Part of a small language model's weights.
Size: 13 layers, width 64, 2 heads of 32, vocabulary 1658, 0.802M parameters.
Architecture: RMSNorm before and after each block, rotary positions, no biases in attention or MLP.
Training: a variant of Adam for these matrices, 4947 steps.
Each number is 128 + 24 x the weight over its row's rms, rounded and kept within 0 to 255. Layers, rows and columns count from 0. Numbers have three digits each. The size before them is the row's rms in percent of the matrix's.

# down: layer 4 MLP down (transposed), 192x64, rms 0.0929, rows 170-191, columns 0-63
# gate: layer 4 MLP gate, 192x64, rms 0.111, rows 171-191, columns 0-63
# up: layer 4 MLP up, 192x64, rms 0.11, rows 171-191, columns 0-63
down170 112:142180117120127112105148135124111141136134089142133161173103149093117132131186146097116102127118096107119143103146130179136107124105120124110158173163142139139099089063143129146117148126138130
gate171 092:145105101120133105111108129112127141122140136100119092103138114156081112134142115141127123125161137105201140153088125110131142084164120121106111140144099128112147100093115157089083148165142084
up171 094:118079115113109116115124143128106123116147135113103135119141111167139105177160135165073166171126106146127139116158112107112184136119146097187139101139124166111110130134123109126117165157133109
down171 094:140131191133115122137118128156125114126107137125125105141124141138109112135113152132173096099111164114104177127107102119151073120124157126079129128187132104128145134080164156119130089115097135
gate172 103:137090154115125147126070149170126174144148168099098090141127115085119118115129126152117138144118168177126130152113156099134100152165156118166139140127124152096138158149108134123162122122121104
up172 103:127127122144118142125126159084128160140134141110128127162108131109141140126143148140094165112160141126072173178134156144159102097133105095129146128166140141099136134115132127138141157102055166
down172 104:099190093107139141148123137098073102126137119118176152126130124141157118137132098119113109134130137094135139137167099120114129140098109158080134149099141129141108113116143112196115086110155129
gate173 103:096142149157074112098120090114147130155118134099099091119114104077143120117141092122142165128110103112152130176145133141095128154113119108184135167096145107107115095126114093140137112119124127
up173 100:113163145113135133181125156103103094092144083141128137153095193103093130129138156085108117134112158140108134129143120114115108131120152097124125137124106102108150158105091143120097127094119083
down173 093:124103127157093151113089121108111138133144134099133130095092071077126147102106099114130153124148090142171157153146149141107099123096111129125124156079138150138097099131129126168151130146156148
gate174 104:160101119135183197159109145129145127153120136131128103143090141127100127134136125140128116120126075127151126123134121157134154191135120079135120081121187131127119134142156116118107100105116114
up174 103:110137104125125103140130127117151140082144144109151121106112135113102167107112171135126101115173112114110140154164159109133148094082123114095130082155118143147145134118140107107193086127087139
down174 102:116135139126116157117140128159112184168102169083137119110189141112116120136097177113165149147131167121105140118121097170143104121110128138130093112105097146109101134129077132121133130129114150
gate175 108:126110113119147127110134172145091105155151092122110127155106133094136133147169101131155117136128147175153116124125109148096103124143145088122141142086143150151119137116167095128048132153100139
up175 108:126138111108111162167128133165098168122127149155118154125126106166098146139134190138143115096145107125123158156153110169112146086151116116134140108173140121131143136162098126060138133123130144
down175 103:119110126110170104112120133117108168156136135126173135144139186122125133124118119142129074130160137163124113141151085144130140111154099197135103103115165119132152125171124128147126089139144166
gate176 101:115117140084116117121118076054099098104105131144130181129131106119096128110160129131152146128129164141115114123134079116135117132141130108121124098171100126128144119074102180124132124113143140
up176 091:104107103152084146107138125122093139130142062111115161126121129121098111103124156140143062098123109102147110136185126138136156103123140134151119155160115120164150161109120132103139122135078125
down176 090:157172116131132144133101133156160143099135168125126106101093154171120132181146098106106169137135131079123160086103122129077120150132129116093122098112160112119120107162105118151121117136152135
gate177 099:129108143158134132144123099130078112142142136136088146148110125114122160103137081144095089132117127151148166126129101125130093146176121107152155133159150097160064149131120150107107123117113079
up177 122:146128150115113158106155135092096183126126143154121098055099113145150133120123145089122127129129146136127102101099122102112140136131161117138129172121117158102102071124169141145090111110133114
down177 115:111105125161137137146116112130100135159159090137082138115091088114122165105108113146112133103155105169108096103094122085150078143131131095147146139133135135176086125128130137110084117111133118
gate178 107:142116130119129124123127170142127091110135133108115145135133160115158155102146117158125171138108160098121143148106100061114116124105138081116108090124083116144081106099146127160095091150101132
up178 105:105130113132091102128120113132161123062148167106096131111118144155098122202131128128122112095121150111158138144173148153132129134131115139108123162098138142132144095118126125086151165178124126
down178 107:165114115125093127118167107103131190162092114107124119139169146137142085115099130149150095113107130127108116110127158120100108149130151154147163137157168125134118145166135115160145118073152144
gate179 083:093146111115116096132120121127077120140112094110131148099156080157163133121146132149168146128141166127137131129129123110141133148144116176126163138158118169142174157125094177108130162156118094
up179 081:111135132115157153165124115141159102156127116158055112153183119096164148104115125129114133186144106125143147113144128132138135147146124154121151113143147089086118147129127075114126144148153107
down179 079:140125118167119102108151161121106164117131103095164145096079144158131108131140151118115103087127155179114107171135130129143105100113104137152116134140106161168175104142110170117133121111096120
gate180 113:100074170132135082153156082151154137115123166141111080097108119130111144109137138130110108093123113155118152151118129122120132158135124119114165115113149105119111096136076085150122117095119091
up180 106:128134114113126153118151165131090118133089155123145143135155129078107148149165088130166129152146080186118097100110089097146144136123150114110133129137086132105153160146142161147112124095121118
down180 116:144066152132144129180150109110146171112113200129121136141105140131134192117152105144132135127142102161107154135132115121133144127119143147085102115091140140103098129117097106138116120160137109
gate181 095:111105098179137090143138154102100170119097098133121160109112137111128139134144127115142141105080107154131089138132121131163142140128124078106162105123151131148184154117137136129123137102076164
up181 094:147154134103132124128092112105139144099126179110171140121122128152152121120103071120099109139078128160153092114113113122130089125095102135149130125182075103146140098138117092131124119155149133
down181 099:127127132127116114122194120169117137153139057162118121130114103117110121131147188151113150154160128103106163135113102123100149107173113125148125116111120139086128139121102144122155167130136090
gate182 108:111110132119107108156157150139115068159113133114107134124148098171119120138147150145136103162118153140179125145184176161108102142159153138173115144135122120125153165117092132133143113151116102
up182 096:113160130176146162145183161119132135130140121129178111151103119111185156177122125116134107090139133120115166152176131112146085139106121107103133124117135112108157101148135109128149124144093132
down182 101:122127158130126097141107058146108158094135153123124152148136143182116135097110125120088151139139156144135123125098124098148156104125119100109117120125123154101075092107126136076120148107152088
gate183 105:098165161128129161105119147169151103084161125139106139078120120127134136085120126137121144166133147128131111098085131109114098176149176134092146114136139122165102102133148126144120084134154113
up183 115:100120091093152126130121122122108136083145168121114097097091107138114143111132128157128119104123122114122179139118051143142114108089134094185099165094135132115118109128135114128130105134100107
down183 116:095147111121134129108079129102112126163112166110118101120155126123188135112161151117108122143127110157136116154101084168115135134077094141151125120135143135118100105122121073121122120107079094
gate184 094:122122133129123143155105137176102133148099138150159135102164152127078106089157091102110172144125124150108117109106110151125115143083123155098186112117090109090124117118138125083122125145137111
up184 091:120128120127124131092111156078128133112167152092154142132140099161118163089173144159149116110119131121115122103106138116145114133125189103115091118069126102153151135172147136134132114116146092
down184 096:088170141115159089125160094145124132170101139174111122175116119116112113119154120132134105143146136113104095156152084154123128121135074147133170158102110106088113101101129114121112141136112112
gate185 087:146134160148109078123147113151142079159123159121119094136163158085112133130099139110103090098114102126158137158152118131123120134120167122097120126095155095084156102138129137136125119176163137
up185 115:120156116108123076124106139112113129163102110136177111160148126165122117145113171092087117099104131119128122153143116106163098065137166130132130137104103164146129134136109120145170134122173126
down185 083:112149115113139116100117125098099180119151117117160105134121102153133189131140122111131114095118124140090071149097131121124118118154143127153102111148088144151105189146103128181143139107125117
gate186 100:119065148109123099106079152092108130110101143151116139091104129094144119090105093142142125102104134133125098100107120113141126123114128119107125108127149145201144113102104113164171115136145143
up186 090:132135155090128130163151093160135130125100130110125111115100107177143135155110127109154130108157139096158135139164142137117144142150107077132112137145112113117096098129113179093094129144056138
down186 086:121141135163129124088125146099129136134137098150147113142139129090134156122107147096085138146069102151089076125107143118112118115120121159145159104117120146121139156138159080167154103138178109
gate187 098:151161108115138113132126140145117134111082131151145090129111136121090131181162145102163108140071148140079141163120180146124129159139139139141141119113111128107136139129140143107078115142085091
up187 102:132156120113136182153089113128157086136098154142107150134114154142145136141161174111121127161111117127104191119154118133140101132136108149153142128135105173170157121104178141110140121100150137
down187 110:132137156132156115182159113142129170170152119084137173111145137125157142096139139179120133081151147117164127129115152127154122157134100132125108118111102144140123108102130111124125103111196144
gate188 101:143158138126139147123119108114139149128155124161139110100123147085146143112147117084107149179127110146147140127118105127104124109119116154169153125143167132085120124103138107143042132081093129
up188 103:133146118121111103136093138128090178126113159122142152106173125125183131126140133123123191121127148136128093111155136139141120121109127168091191146109100139130112157096111108148152160106104108
down188 104:121098128158088088110148148137140156117085130121113091160149102151151144122095112146125150095121175123134105136138147135143120150153126103095085126164090140154145133138100102122193110148117106
gate189 097:161084128146126149123126151147143094130118134156139121129148130144169130111137153195133102127082111149156151111151112148157126097133140129084161135108104121161092136120108168114065100131127135
up189 094:101119102132157105120138083106121144124127123158112147145168130132094106187093140115128139081130128126142159124188139132141148138073102145115122151094117111133145105162170143114155110116118161
down189 094:161148137127125168099147122138137159092149103099149073118103170154115163082111105117128143137121143110111121129083104073110115153144077115124120135147147153105135119123116095117139131093159147
gate190 096:115150129152119104108126092090154135108110108104165126120170125132115114142110106141168123123084128116071103154118154138129118143087121181139141115122090112127128153130129126114145109184080088
up190 091:065147111130116149097139131110150116111142149123155105102112104144176082130131137129110152106123181126188148110150129134115144168150109092134143118113120141136106134109147173100177136120103135
down190 095:173104125116154139175113134114089123166142121123082172120146153099119154126110096144114093149120114143113148102135122115152128072137124122120146140169163141113165073102127108143112116121166141
gate191 101:138109125148146133118129167131074144131153127133104159105141089149111145099107142132117079152104151127093136166101141137132055131167164104122137168148148133138141101112140148136127077126133141
up191 109:133148114154169088124088147121142117105134096146133171144138089157145146135131168098139120123119142124153104114114128167147091120147148160103117104125160172161163122079080119106131113108143146
down191 106:156162116095105135147119076131152091108134095135149111133101140110116145128125127103112149105100086107153124133134094142113169155079100147159130116103099097096115156116102096100139155161142104